Weights of a small GPT-style language model, trained from scratch on English Wikipedia: MLP 384 GELU.
Each number is 128 + 24 x the weight over the matrix's rms, rounded and kept within 0 to 255. Layers, rows and columns count from 0. Numbers have three digits each.

# o: layer 5 attention output (transposed), 96x96, rms 0.0655, rows 4-40, columns 0-95
# v: layer 5 attention value, 96x96, rms 0.0527, rows 5-41, columns 0-95
# q: layer 5 attention query, 96x96, rms 0.053, rows 32-63, columns 0-95
# k: layer 5 attention key, 96x96, rms 0.053, rows 32-63, columns 0-95
o4:118129118086149137161125139129168190194092146125157134084120123154141139160121193172149158161126113140119181124077135051120094138150113092140110143141139141117155140086148120146107023065137101149110071124121183094086073197135151149085066170133107058115128091111165124147109134090142109099
v5:091120110124141149102201169136144093154104042091114119082193149102114118102155120137091138173098094125120128108136156157074084113139151098135211163095084070176157122098095150060066118166115168155095089174189078136089113099109142118124173102158177175116156096107132147161108173154150104116
o5:142119086156127101105138120114059171165080160193132127146119187096113124148111115077194141089163133121132076116120112156083127148094135133107156101168129136060149137086067189086149166033192096091119150104119123099190121151126103103134141127082092138146171084109210098147144076096161142101
v6:092110094153152168117185106101149120184160107125133139114092090167120157105159154116118148104147190156153030162201156134156090194098143125135143131105094094146143072127149187179127091126107109145111112134168173146124138109120123097153126112094058088102081191154082144133063122152117104167
o6:090163093127103143195131066081156180140102156197139099122181090133140157127101098121103138173111121094109091123059154158109120051155128137175154069180039082159151089184148172164128122132165081160129106139097146130146139138111083137132109100188139132158142111137105142106138122063143133124
v7:194183113120080179124164132131150128146195106102180152101121120122149107116131181171145132110135081141088148128102164109126076100122089165215045127118088105110185162120076188136162166124121138187102085067054152160145135114111146143094146163164122095091072096127118140115140143119127146134
o7:174186115210119132156095206094184131133067119154138129117100177164120123133127116144087123156171127145135182097139099124112146170108161150163115174120144132166135120157116136149147063137099066111142107119120158154107095123104134178167149146050081131196084141105123087107076101107106149082
v8:044092103142156135106142100091070149149096093104146154139142123154111137153153186095067106094132155141116181145136158106120121090109154128128072155096191158107095110182147186099141140171140108179138171093135127164089093181061130181191168114104138138104099116150069081114117145102099174094
o8:093154117147116143155095120138142217088115042134158129163141129073124176053093136113125141148132119130172120093096106160209150139113182116141105094115148094107062132089109163142148132215109155134137147145184125144105071144110115084104119086100136098111102119152153138176102094092172054102
v9:120080142096224083113126146119134167125115139097169141146140108121139104202093119120099112125104145178126085124121111120155179144140135160125170106092162137166204095086152118169145129143130208131105110106139166086111036137102157114091073158108145108054123089169109147117087088103055198164
o9:146110122068094115156150102128091165083161145158128152175173141171148098162037096166092153108122144101062187116150073092143106130190117118132108067135084124104097197111067083164121102133130174138120188194160141157168130150112159114131144137143138111171127125097053099145121086141151093130
v10:148150179127120118076132080057120121070120165104157176106171144105110086147141190151167124118151100069186135098123162172056086108092137053144109163091131152129154112157168120146115069168143109092095127175140176128118148127182079152129191167138075140118121109130090179078110158106104217139
o10:070167079196097103165105182119100139167168096105091134115112083156185082135124151099129168126193064175082110166045135143150133168173119146126137168136160076106075140139167151064156088132108158137153171151085135108138128125151153136098170109189122136086113088069156119150167118086130129084
v11:132115156118132166118131090160055147146167153131202127128162076069167166154110159151177141186155070145204103117121089112150124127102083136104107175156121076137144084116162131135097154162092098076101146086120097130113132100119105106133202097089126156125146121103168156153096095061094091111
o11:124127159146188166119138058148127179079115069146112097094113093141194105094164101117093088131236167109135135124132148097086133136132163137146157166150127138151135170113081139105140120169123156109143094187116115083186133120106166122099072144164106096151151136028119133087093113132114155132
v12:154098215164146090149124181076084121122112131161168116102131145056135195079145128089127163116103094145096116155123094127163078180141170171127197087114181155117169119131152127134115135107108100086064151065090079127095113088108132119139078132149092107196178135136099135180141141134153176170
o12:137111121173192131089180088093134119113170116159160143131118125140131124185076123135157139196129144084094156083157149143140078042137102135115122120151121076119105165081171144107098120138177159070176148074125061199079182126178153130081177152069110078119124125096125152068146131144113093120
v13:155133133068156126177098130143100137138116156159136091101081168045142127086148156118151154127142114089152163095140151131152164108157124156155100086149103151178079137128125207190099121079177140126124167201197069115087077088109090122149170158111089197118120070148139094140080062143122181142
o13:178138133122169157102058156142137120158166121123154097140080110179190108137128157140141129155119128105156125122093167069131153090105204134184164113079082174062076085093101111102201186117138128115082157092074127116163148110152118130157161126197145067141164101149096115092071167127126095161
v14:146147123097105082097133173180126134114118114119195113113115165159127091112083048117126153114166091102121111090140111201122089052147171152045134196150178143138110097094149132165142105137153138131183068188118164099119137133087143147133142163114149092136126143124072143090082107109157085189
o14:190085111131143172139114120120128102052156127102125146123192095138104084159181142149108125076011165122140126136110118142063184187180122162122161106117129136148148129094135166119135145072133162144154163147088118152154085095125162171089131101157116090130124163124145095152122103112157136063
v15:138100088130106099125173087161067175114124100170131165110157145136185083140163149041105130114120154135085160142108099129164061178160188112128051168097119158151163100153102132218125143082157177070129105149158103128173086132192108099095101080175159122118157160111155116098126137095143103135
o15:090129105116137105200146135127137160155172170173126164000084142097144099089151150142124163171067163083129129086140109130119132183176085154092171131135107122072093199131162097138188172129105149104087103086129125123127115103127102144184095136130145149150131128143117112069176085143094103134
v16:135107132132115122088083087154148184199088132140118116114151119072153163086158101172080128140095090148109142150136108184155137115159161124114170161108130143115117107138102194111213143117102142135108174114156110147134212130215089184078140092132123092145118092130145084158095055127117146145
o16:129083064157131146069097117128151091121125101139157058184123167147148046105109117151174170147120123128196086114116155168066125124132158129091161178158099156081150165152123128124102145169152178149127077087168127088079109200111113131140131120155159104109110201137086124097136114143124125105
v17:202116124129157137144098064117062144117175136081179085101128110107108120132175108130170128084131061124160186127108203099169180157113186094148191107080097165153060128174121169139080166129154196123120055106117128074194147116106113138104121138134151087152116166083135096128143097144168084156
o17:124091130170081119126122134126128119096123120148149101138140120105146145236134205141156108131109150161141145079138147116124077125097104136173156207083106118128132141169133105178124153161096180140063132176091118057136190072123184128076149155074150130139139091183071145089114062099129134077
v18:151118143049180164084111153133131118181076135144139111114085105108088144104132129073128145165136164131098107069103132104105077157144141091172132222130089123062162124169098140128161133155137116137179152144124141141171182077187148138184116128183161091163159096147079094111156091159111107103
o18:122128106224109088130142093121180067130154116136149156131128147108074156136111176144109122110134122125159105142206100145126116128115138175105081124090082159132129066136151149136123141112140197163122102103130186083133108159118089153150104116156166085129097134039179144101212118123142093138
v19:125124161112156130131185079101171116162179061122081124133104188132079131138132119089160129155089082101130140124080089141158146157169094182145157105106093138103154129135159111157094115126152127165152125114108145099184105157115182134097176084174090172137183153161095151098076106118065136109
o19:157081110168048135174202121111091177189103092106145136143109081077148106115110066133155075145163146172130107065131114114120140111138129108080112145098102152144118112125156083109131126123140080066119143151156212168110173114130147143145138139163185126185107105135099063123151148163172104143
v20:130056092114150134090155132051153151093159136086158129151132134105114093124091118195142150131193174146123132109084089172162111196112094135204129054131183145146141126110128129139129135132133168105108090115143041133179186162076159136175137150150089108143104124130140170109150063117132112104
o20:174160110116101095190082148130105117161166125113118168180120106074179122143113110137118136171093161123133112054158174135099130122056140151156055167173158115108144151134086143143127104127123144169132080190046084164087126182131195152164099099126125116143074099113099134107154128126149155168
v21:103117175159146113103121133131170132119109133152140101164126109098148120116095140069152095168157134076099159127115167129120152177156177120131126130128114077139144049100082154153122181076212086138097136129162145114081183211096168140095082127065134115110134126180136162122134185123165128120
o21:090129133136132148160171155083115088178096106115122157139150191147114136102087173147124199071099174040147154075134155075154135106096162134112194086114138090107124130081156114095071099138153092132097161183160134086122128084165146134157104160162135110080141121135112122146135130090125187127
v22:118132195110126162137106125115150123149049135087089173125108173081160113162155159198136197127056186150125130114188133155170161109121119129106093156145092130166197119087170124127119153174106046048115103072104111097171111166142143138084134148134116091152131061123124082103056193180165135099
o22:134139116101112121132141134124118039120147128084186110063109155093118137174046043111141120097170165141119151124099139109112108086187182135138162105122166125150097154155171085134169144115133161120138053135125172165167134196096125106103192085108108180058139195060130141144135112097151141177
v23:158152067127183111095111091085160148169127106158141123097125135150159158171153154154183160082157095152079158100177066130071126088170127132175075165089107169150136130076168126104162131129186111122154098105166142117071203115101104111152117078189100171122127180097104126152133140082107147103
o23:159123118147134140167098099161158083106143133185121109084099085146109079140183080130072158140123091132131077063080129063247115166070105107116136125123130153143144155119119129134141076161127106163098167103152138138134083176114124147120205131103149105138147079093154152160147116118152155118
v24:145107092145101119174126159118134169128085130106174093105157175175139164073152132142101179167136131097175097156114184167107181134123060168115115138119116171050152093096106160128157059075149155136106189120178156154146118164129140049118125079153145104093168148073178091140103124112159086109
o24:101164167054121126076115106060172184079101169141138139139088116106121063150129113102139148137094130119105126085160186101108134128109141127099162148116131085188149141144120143114130164134198156173124175085075151097149124122088129172151129178140147184166126135106133081205142205148087096125
v25:162184108163105148078148134078118091161131078112107106125141164092130117125064116134055170166113143163140147062129129147116126115169204173155100106143083107142135095180165126133148132157136177127216147151135140050074127117149097103160152141090074116103109169114159093136091168114137120110
o25:138179124125076183112146116105111128112145181160067125110143097108160121144138139165089086093140132153130098117132172142173209088176152119119165160129128147044075100131096148138081124132156104118111122059147173159091112120138150116141151057085165083151134138130160124163104093059061176154
v26:160106141090074112174095103147139097094176123066117129114142128129095130151096125073133214081123132160133178184053153148126096114085117141127166187145090100143130151133164089137198129101143125110143172078228170142123165094132150129142142156057213112177126131182091104119095084156109149090
o26:164145129141132134147167149118121100095100098124174070138204192151142089102136091139098108123139148112079121094186184136120122209119099157136105151140103103106101036103169112123129115104126221122097098151182131103108151103085137164102132092146133183130156059149179100136094211111130059168
v27:133143084077150137096144112111079105113164114139092119077107118107114114121100121103149147143144102168208119168118119112079111101201125077158121134158178128098127128056168188085240181139175159065095152102120158130102095146148185127078115127147049114135121118147114136151190143107163067095
o27:102138118101150096079180136165158101131187087120134142092137100163173106213187095091171124158102146081129092106131093169159190151115143171113108085152123129087113144122148197124105063116136108178153093117164149086128138131102102125165120182095172163114055058092057109138069119115129125102
v28:130115085112144098124179115169081078140092119102156139094160194085138087146133109082156158134191169077174176103089133134131121142129125100072148108115170053152087180112139182159115135123086120196098121131107173110088185117116168052071122116159077119103161173116129109191067174133086136140
o28:153088153145164151151131162145129127107161085165167175133114104120121079082137170065148109125124117154078114101157194147108149079199166125151120048138125146147132163151087080154052152143142063074181113093081166047156091092136123143126168092127132125099145052155151126123146081079125100078
v29:091125128111078119112177086130131179083108115129119101147107104130210096157128140135092110096174053115116111091096215116121139180138111158115170180100093138145137186120199154148086146069090180084138226122099144144124098106155161148081138118139081128131125091156079138150126146160144088100
o29:090098165135119139102124143169133166113087101134155148101148108172114124070075112121131168150146160095125094126107077179161134166130088164151078106100173085106112106154123087084096153038138165146112069105076183114122170125178147142147190158089166131160207143102065083099102132149122158115
v30:149143137110120087147157125130175128099045125181132160137154100114141126119111153165075126147085123125142093160067152098141214101081151140146124134142138117137102108123072167132159128153177120108080113093150145119105132074137158167144172191172117139172137219084085123136130130127120063063
o30:059127080113115129108136119125123145160151133063094059126146149176139122109153081132166156134100170149128205094187088107187116132110166149147136103166139168131151103182094144095150110136169171118129117108078178076097119087109110156028128143082137124126107123157172111130172107111146152181
v31:157181053148160110136106157149162105116112118126151106113157068094056160231178090120099108120146145135193063178116092158080177153146158144121115121131028160099161126192117170202075128077192108127077134101100117133092106178168147164103133145089189113150128130113077097143139137167103123151
o31:128107119144113133112174134113102076135136142112106095151186130101185153165059130139110147202144123081078109160154157128154111201110173148153101115103162108146136121105179129133146136187102087098109158123103173070180160152087043177108063153130138089143170133196110064131159105132059142097
q32:163124114163132115091159089125105165113171118137134145101133150123118121108135129103106120122107165129197132097147145150126144125100103160143161132137166095104121133129117116116107138157137104118125101147124119131152161125142120154143125118086121144102141117134118118149142115125109165101
k32:111114075114099088119152131126123140119136165133152116132151156121094121088148144097121155115116121140136135151128150124124121135112143150145119157172181113132141124145114115111096130154144123112146124140130104147131130095150170165129114109106099123092149143137126117117151116130137142118
q33:127167119128112122158112144124122141175129174136149113075115152148102113122122093124119162109114137124115132101108092109167114150122122103130134107131146112128136097116156131111158144126143142148109136149155107149126107146100129151117148120121149114130085111106161131140125137143135142136
k33:122143133105136127148136159139152153156118156116154134068117130167140118153137148129109127129095109082121140099095114102150096160118123108151096077130142139134127132138157114120134113138138140120123152148138113143117137116115137148115130117138142141132106122125151126129116145116116118115
q34:146113146146125127116123118070159104108133137125141090135148119137136087127144096129147121179105138128105134114096144130143094106177122134149097134147126133165107131166140144113149140121130123151110108122134137152108099144119078145140126151101114154133166133126099127124140117121138100102
k34:161122137139108125136119140091119114128118113135121136117150136136124094136150109166135134133105163124112141112111116106149125122147132125144109164146138112171137120167111154139136140094089111159123132131146154169129126136091141151095132099093134141117160107139105120129124101108137145110
q35:096132138143090154113125112127120141157122120141153168084119164120131147156121109108159125125079155151138098101091104135098148113152149142151152095135150190171103151132116131124117128098116111152108138118116183149101136112101109154147127130094179122115107120120139159097119103152129095117
k35:089156124135104120119146088132107139147110108152121126135110151082164149127109139122146143126127179132137091099107104146086136108135140144169171117134143183154104133141125102127172105121110118149047096131091165157139128084111109143155133089109166116100104126132111138135129119184109097158
q36:131154132152098164148106098140115137161114056121137106150133160112150106140106147101149141172140155114132084095161114104127147143125134082177140128142134158113126106121130127149102120160139145133097112129120112089140137144123112103135121123132163135146102096138109145126146112119133124104
k36:122161119141084123161126092135129158119122087125150113160107149096103126138126117121110140131109107157154125103150107098145130165128152124164134116143171182104123149109134107123124105143133140137097111105138126134114123157139105128148090146149140132117150148130087128101100134118136130107
q37:106160117083140153102177116128129111127143117157134114113134114089171161093104118150135115105118156089123125122133151135154147136132130112109121137101143129136163137104119122133137137131141142115143138114087119115109149142126133110127150090121153122156171136131121119116139123112116153138
k37:118170132125129150117160092093103145091110136127126094113126136100112122112122111143109111099179153150168113139131153102145137123114141134111143117150132139118113135142136130147132131146164127128143116127110120159080145126140128076129133097117160132093150123157129134099127111176114116167
q38:087121134123154129137100094153125084099106124124147108112145123139134150125117122144149144134114121135099102119097130116161140109123116126131105109096100118124121140175128116149138141127113144114154156106129148138120135145102139131121154107108133132146134129112146163139147145125118137134
k38:092129131109133154125131111134109123126085147118153116128126148137133127114136116153130131128098110153124114116102119101156133122154152111122117102115136137095150156134102153123154150138100123118149148101133128136102124142109111120148127112115114132127153127134124150102123165128157125143
q39:141120124166132155149090121138094119141140112105165104147153125126133095104151101108122132149120122143112128138107149110116122113134142138129104141152142121106108128123121133174106124171109141107107118129117147157113124116144123144119137150124110125110169124159118135111147125127119137130
k39:112137114116133137122084163099122121128128127105173085138137139137119126115156107124146152132090128170115129113104147126140152128129135103117122117111117134117138153092125146143105162144112099120168140137157124128134131165131159155119097155122105151095162139119099127096144115112108141104
q40:119125147143138149167128149110138126126141146141163139122111161143111118159089126086134130105112146104138128104103123158126148137104116108110135128109115140131108114118131158112156123147120134150130140136105098123130074109122132126136128111162132112136125132123145106145140123145127116140
k40:140109141130144153125132141141169148122146130126118152122122150129139127169120099131127146092132129116119125130111145152116114132125152120104101103150115120127117086145149135097152092106121140167062111110132117129123147101120112137135130115125141128135130127131144146160140122140119128146
q41:154136133122125087106144106111152135087121184117113122114115118140137093104156097133127128092113137131131156153144159125102133093162123162122131117141114114152123132127116125115114123141142129131117113121129106131141113158157136150149096087095115136141171127138100112172077140133095128132
k41:162128126146143113092142148117143144081146139124118157128123079148131127129109115137127133099117131125130146126144142139131145081146083145140139169119149071116137090142110147185100117163129124118149161113112120089166129115113171109122126083102092122160122132125124080173133106150114135105
q42:111135127154141114157112134092148146147149150149140092119119145115151107146136124134109147134128133140142136102113106147136106157109150129115140143143147144083110169139126144122103107141119100131154150134121148112088113126147118122144114123167093114111118135158142116101163139103113113099
k42:131145115122157121149114158101135111151142145134103125108135132113218087145144102100120132150121119137135158134118106139107135146089144120121112150142132124137118157119103146133118125131137122158123155131107122136148120151127140104108148112120095108153137116163115133095149122088120114123
q43:108127137149115103127142114144112111165126099121130129116134158146122127133099132136157163105099168144139129137114115117136117122127088087173141116163114152162164148140111120135092136125109107151116172135132106098100112122143107121124126122146135126099132149142094169111121104173159090124
k43:114140153154127076117168096144130125125140139152149112085126134103137133110102117120145123101117168161140139111134124132109150127123079122137142131139132155160162151119116146120122111136160150143135141130117123087127107162111089165137143097138127113118119145118076125125120103149160100139
q44:099127123124110119122130134147139113141136143109128112096132134139113109146128132139159135152120131123113148112145134143153109124150117118123148131129134114087097111140108132129130125134156126117124120108138144141152141119147137138134118114148107118119131106102109144116147119125133120149
k44:090132102162101130125155136138139139126135135123116116107132141124111098138113122121133163123125134153142150107119123124140115137130107117133135134154114136139115157165119138106107144123153123116140152110125146146115127116131137131138133146116110144108140130115134137108118105092141160153
q45:134131133156126151104107102128120116106119099164118132160116103098108147136120149126131110107139165126138147139148159113131140089155128119140100125097106158149147114106132115138115094125112146156146117131123121115157116136125166133113125129117122118125136124080151132145114098127178159122
k45:144115124138135157114163098148096145092101134136134130185107106110082148126119154105113104121144161165167153137152144120164124114133129119108160135118109128120132129096125119165120117138122141154162113098126120153124122110128124168118095111153098125149152135108146118149105123136160143123
q46:145132122107119134133130131119103133116127146114085127101139111084128130127131144141126111151138110146121138134123133134151135160107151121127154120122113121119123129103141141116133123128126082144152139146082128094132087157126146139151111111143139111172138151119139107088150135122107173147
k46:187163110159131122132145143162106150114112171122089154124130107129155135143089179139123125131144126108104138119146130125135112143114137127118147108147110103097129108077148110148107121102151098137158155126119101125152123123119144109138165098123115107142136105134122107115158121131103122120
q47:115084168074154132087133132142125085125098128075098105103148158151132141131144150177135086114122108134166128088113128137145102148125099150111112150136103124148117181190116106092147140090190165141091116123129131182118131109107113140104140126124104087114110163178149107116108122115144138188
k47:120092152120122126105126148127132096166105124143147123108139118153119160152095164159169121111106159146128119103124112155136144138143083128132108143148094116107130121155130116123114153115172114124100137136151128157117119127078114108069163122128135110130148142129179075110161115121167141186
q48:151145135119113084131140112136096159110126105114113108156141145152146146102104147131118111130142124146146144117166132110111143127135133150139116107113126109123120134147144117105153120105116131101131130126117104155120112121152135129155130136110137132121118150148120138117126144164116120117
k48:141139136114100125151124098121122167125153104129116135130129161137131157088097122108154129108117124139136133131178135132119161138127123120135133152079146102120157120125116117120126107108134113109127140122136116117117114122127158131133146132139143108131127158132131146127135135139119115128
q49:137141112089112118128109137143113123157127151142117143109114143143117147141135127115152142143103125112114127128135103109142092134105128117106153094144126138117096155158125119106149120119136139123108128138147118141152121160124154120121170144111117137110102136127106135117134179150102161153
k49:119140114108126121106150146147137167114120157117152119117116131140098147103106164115134135135083083128112114079157118109159113142093133122112175129137141158123118141160112126094132134139118136091126172108135141118098126127122158127115134155174137114095099147138135134142107154109142122103
q50:120130100123122110103080143120119114131149145100165137133154139117132142162129071115144153136111184112091130076088174132163112097130110065143105103128118157124138154147121149140128161149107127137101133132126154142134108150108109141153132128147144139126135104125139171118101131150175129097
k50:108112119116121106120101125098130116142144146132149156108154158105128126120140082155132121132111164157124135102091161112142087130109126124137099092162102181136130136125162138162135132096110116147124132113124161166086107107153135142143147097113123129101158157115120170093079117134141110126
q51:134139077176142105134097113105086113147094126162154126127095102158133114135110106173143128110123120138091146118138111095157154127128135124134156142108114114088143136109136139148152128128111124101124138101139143144102113163106123141115127099114113132112150120109173131140129130148139144120
k51:109150087099143128117129157106111107120121125126135105128133140159164115093129117146150158143086120131127142149105150141126162141098146096143151132057147119119152167131135149122112085165142131106138118115104156141115120134147128155136120107119155138169123132135140154088103150111092102118
q52:144090110161167115146112128090124103165144125124132157163140119131165149150156120109151121119075161125106111099114180111121132070124133116127108120131115156118141162128130114114118124127130138122110125121141173132123139120144117155136110148131126123157154107154140128169117099148155140082
k52:093113089128143129138125138071129107100135146137158139135152109099119126112125095107137101129099139195101119088128169136133113095127150166106122135118138134116177173102104145111119131128109147139141126120136174121118121138136135160136091130127104135149138142147152131106081099119154153086
q53:122115126154100130126113132121146131133119100111164090073164108146099162141100145116153142137122135150125115106156118081139119139125136110166148095127114128126115107126128113134135144130085109106137132152152185138116107132147148106075146127154121144129143146121163115092129157141140134157
k53:153117093118094150119120138150114132137091112139160098115155134117129114129123104114143149143125133145087161113145143125144129119086112139139124065137112143132147128149118111148162156119128139120129147111118122155164122136113137144125153110118123158104127106163133158117125165133116145113
q54:082137131153128083142161126116126096147121134115131124149108137124146124119149116136154145110123119111151138115122126103112154118119130138132117150131116184150149150161097121100124136108134093111129118166135122139126092118100117159114125131157143106102107148140158133118132098132146132113
k54:129151133109162129103136122085148124131154133114123111109145101112136137124109108138147147135124155096157144119152128138118136133124127110105114171131119138130168156093127124090132138104145120140146119145141148145136101144100099132127102100141118114162113138135143121131130087141125107147
q55:098101147113158089102154110114127158109122130132114122122148111108125148139128118106133174139105125142133133132130143137135113141145140145133119122162097118122123137136085076109109140128143138148129130143131171129138157100121091127133106095113145141144152123139111133127146146077120132111
k55:125106144159122110125164128091132117100125135165138155113152122108152145159113120107125187121141110100133115136159129141120123117120109155135128143151115123116132133108098124158135129109125134153144121141096110113138119104108125114112152089101149121122097113151131117134149123129170133125
q56:111130117157115126128068129118077159109135075117158124113142130139151142107128145167143148145153105127110101129124104096120136126140123145171130122096114119115128129154099128147131125176097108140139134141172153096106106136142132103093112167158144124142139165130130124121139094123142135101
k56:097140069117120115103096109141069174134122093122138109101149130103114145096132132150147106142106125142113137113142103081180138158160098108119126118136094099097155171127057116124121121152103126116138138154137144110148147142093141137142104152112110142154140129150097136096125144117126153113
q57:103133119103138139113140101109121145111141122145104161140101120130157085132110150144114155112141163109106143106149090129140146138143083140138169136123134160109126136151145154104127126144127097102114152134092130082110116113115133100114114119116173106121124163119134099132131117145166168171
k57:123159093102130104096151105118129164165097148141117139161132124117151088112131129146130111118122150110148170165129140111138128167138117140118162166142122091107110126146138131128137094156142099123098156093085146080126114118094121114173123142134145129148126148152143124135163111144139132167
q58:128126134132104119135127117134100142141105089135163117138123143099137140127107158139135139112135092160115123102130120135138156147107111125131132124135134166122114141135102136146120137159133097142117130132125150151137152129136133128129100112141162143102122125105072138104138157152100132134
k58:127159115120142095086131141145096159119145105143111114154124130103195148125094134153126136123081095120129127144123136150104149173083104122145123160131136125119122120108131111111147114121147130157119119135104148103149135152113151111138110130105137165146119132124116124121117143135120121148
q59:122107152136093095126116114149134167123099094119143143118118153129094157131097167142129136097141127172129113142139097106165123149130131126144124112084121149129116124110115122133143121129145106131127147152108137090124168146092118117123157158163152091118129128095121130173141149139100145114
k59:122113121139099147128186106166138164088122152134110150132095170110106189127086154139098121111174116128147110134124089142168127152114132116154143136110083134100109134135110086114163131138155116130117138162111126079128143116100100139118168139136168115112134122126125101168116167123141118137
q60:144087143146114116145153103178153153177151119141144146113096109140110116103098162108126116104155114158120133106103093161174135110106101111153135130129123155106101125118120143105094127135119086111131113146108157111059123153155119157114134142140166100110090137157171100137129149126111124141
k60:123141113128121130129161121137136124167119147166157138118112134083112114104100110150147155090145142152101151159101144199151136132117111125159114118130094138139105131133144142106142132130115098133102143145131104134107122146166125140150128129132132130084101108153160098136155153130086084184
q61:120123136125111142117131120141149154115113111100113168055160123142097119107162165147116141113130116114106138064140110141119138176109127143115127127181127147146137138114122152117157150150153139137099122153111125091137110128123161146124121112128139103151145153129152127160127092132117136142
k61:111131133178092130140130120144133161106128125126141173123133102136108136117128148131104134129148126090101133101138119147119120144102125129130130136187127128114130134124125121140152174163156125140081120159127138093128138113094140126102135097091120132141141121134160109151131094158118136148
q62:129111106126143137161161130121118137150131124148102148160117119090146148134099141152116129114146114123112129128137164154137106155125131109100130116126110134099117126106137109151110116138146121146119133120079167113132132112147132109119167090108133136132116098127120129135130132095144131138
k62:129111117120127144145181157116106166117086095169119174160097133109119157131148125128142132115138119126122128133106102141124126137114158139106164102109131125094132129124159111106139112119167131160102129099099129096118130117174088104127147145102136137118101107135125150142127141116164111147
q63:111093148145134142149151150152148108168141132148171129143155153121115130123098145112173107128126138115104141105112087156114139126140136107131154128099152161126081107132110117129137117131116137124106152121105139109148141122141125119128127133119150143109098118105145170116155147164080115095
k63:087120130163106178134186112127149111115142143119150112112122176097104145136105121123132138108156128139135133123136091125128131142140150120111132138122138165117093131145122140086138148132118144122088127124152145148128121101148112147146091136146169132083124123098110159102089136146112078131
v32:134144116126146116114137122142123118154129156118122117101123137116166123107135169091114135162138122122119114131140105141118109131094131116138115162111121124124147150102120118109125139134135118134116141157132149155120137177135157160125094142142121147152134109140132107109126118138147107142
o32:098104162115120150136136123148132126122125125161118153148133132143100151152119128130116099104139137126139153113101115134128128130138113120116143104112112153149117124137114109136117103145138174163142131144095116118114153083118140113106164087103163107156131111132121155136090129137130126154
v33:107165124127107140142126134147140146105092147137118139141116097155147124093136153139121127106099145158125095134107118127134150087120118124104118126114145148089138109132126125119146132139122150154154136143097137109154126108159104146132140132144103135142116134145112098129150136109112127098
o33:131107142159139132115157131130108149150124136130133127102136152116121138152106136136155156157131136130092117087124142120136094118142119103141130108148115145138102125128127123096099152121124110107108135138144151135106151135110135124138146133144129137109158125099114149109138146130111118127
v34:125123158132130116115120110132132138106119138106112132162130129141133133141146129114126134091120139117131094121159161150146139119101149117080172159114134128155103119146145120174100114130149124110105128110143114130143118122148095141120099119110161139128117150141126150136140126151133134146
o34:129141134144107114118139141132152122140147153155149122127117152113131130121158110134137141173143115150138119099149122146128143128118138120166111114131136158131136130176119139137132120169120106154139147155159145121131118130108121166123111141135138117153092143104130163135135115110121147101
v35:141132148130159142128113125134118129133163157122126119135137118120145131118117152146150120120152135168154108125154120128133139127121099109111139102120133130128116121096092139111138133122138118132099065139090155120121112148097112151115103139123083125134140130130125152124124127116111122135
o35:116118115120103118110150128127133123109115160149124134126123140127082112103133117116148150148127136099102130148122114124139129136150114140134118142098124130161126081156127123114129143129118122137115141096140146121114149115126110144124124112088149134153168121132125120165113140133130096141
v36:135141121100137122128151135128132124120125149126105139152125117148135129129121147114131139100089109125136153126136142100127152141103169135139144134097125135118134146115128123085141137135116134130133126115117152089119124118111134135115108134135104114143142111128118136129116138126154129110
o36:127119138129133139139099122120113132148128111122150114130128154133134142108114101136123122144121135151113106125117105134140127151126139088143115138165146142138133146113127118138125156119132140141097127126127138137130120132120109123108154125144151119100135147157126131116125124164124075126
v37:130110139136104108149135146138084115139143111123129116111128140135113152119146160112139151137125120115107115152140106084141123116152124149132110129123168147140104120123145144149135149116137127112105131099139097119119103099145135113127131129149130143138136143110117114125133110123153118121
o37:109123120142119149144141087108077115154115145120120130136144133135149117125119124134116130125155148093144117141114148152098154136124114147159133148117164107127156127138151102109090127107128114146098118151133152142150138114131117134135108156128143120117157109150128132127160111150111123134
v38:099120132142120121120113140122124137141163119158112145098114120155097134140129153146122139118106151111099123149131141122106109144129138108134099125120094115154137126121114116127132116139138107135156138128129131142143136132115112107154091125152155110129126132156125154106132111141132131136
o38:166132128134137141120163128131138131142123119117118107155117131148143087121141145105149125132150123115135107144109136153114138139127139154119141131155138146119100125155118133131116150127144138106118129133110116093137142105129136154118150134140115140122092133125110089127122150102115153129
v39:151159183116130110141116101145105108117118152143097140098131118121171099101145141126116118135134100132120112129133136114115119131105151150148122136124138153160132106121127156142122152138094133146142141122090156134144112142139109135122093136129128118129131140101139129149125106135121138123
o39:097101110126129122130152163153131140144167155140132143125128159130130131140112104128168136109130144094137128138108123165116144146108091135121123123163123144100114133103131112109123094129121109137090112146103147095113121120139103145145146127145145120121121101186132109144146142125130089141
v40:138125148124138136140112102123137136149122117112147133118126144122129134134105123152143141145124139133128154128110126129136157096116124123125109137132147121125134090115150121127123142132123119128120139147123119145158147173125132125114137113131139122143113127107124118123128138138147102106
o40:133142140145114112141137127137112133105133157131090157124131105130125142115122166132114118152124122123118096122137131164133120098141117160122109130125105140117118147105120125120130133119148129122133125103120121128126131107157128123146116112130146105146129117118136124109129116121106126144
v41:149132168144136150123122098134120159130138120139134135131120126095107139127137131146148137138135126128147095088128145153149151132139135144167130114112116124120114111138128149184142112126153117120104132138119121149124134125144115140108152127155100120093129109154115144094126125140120130117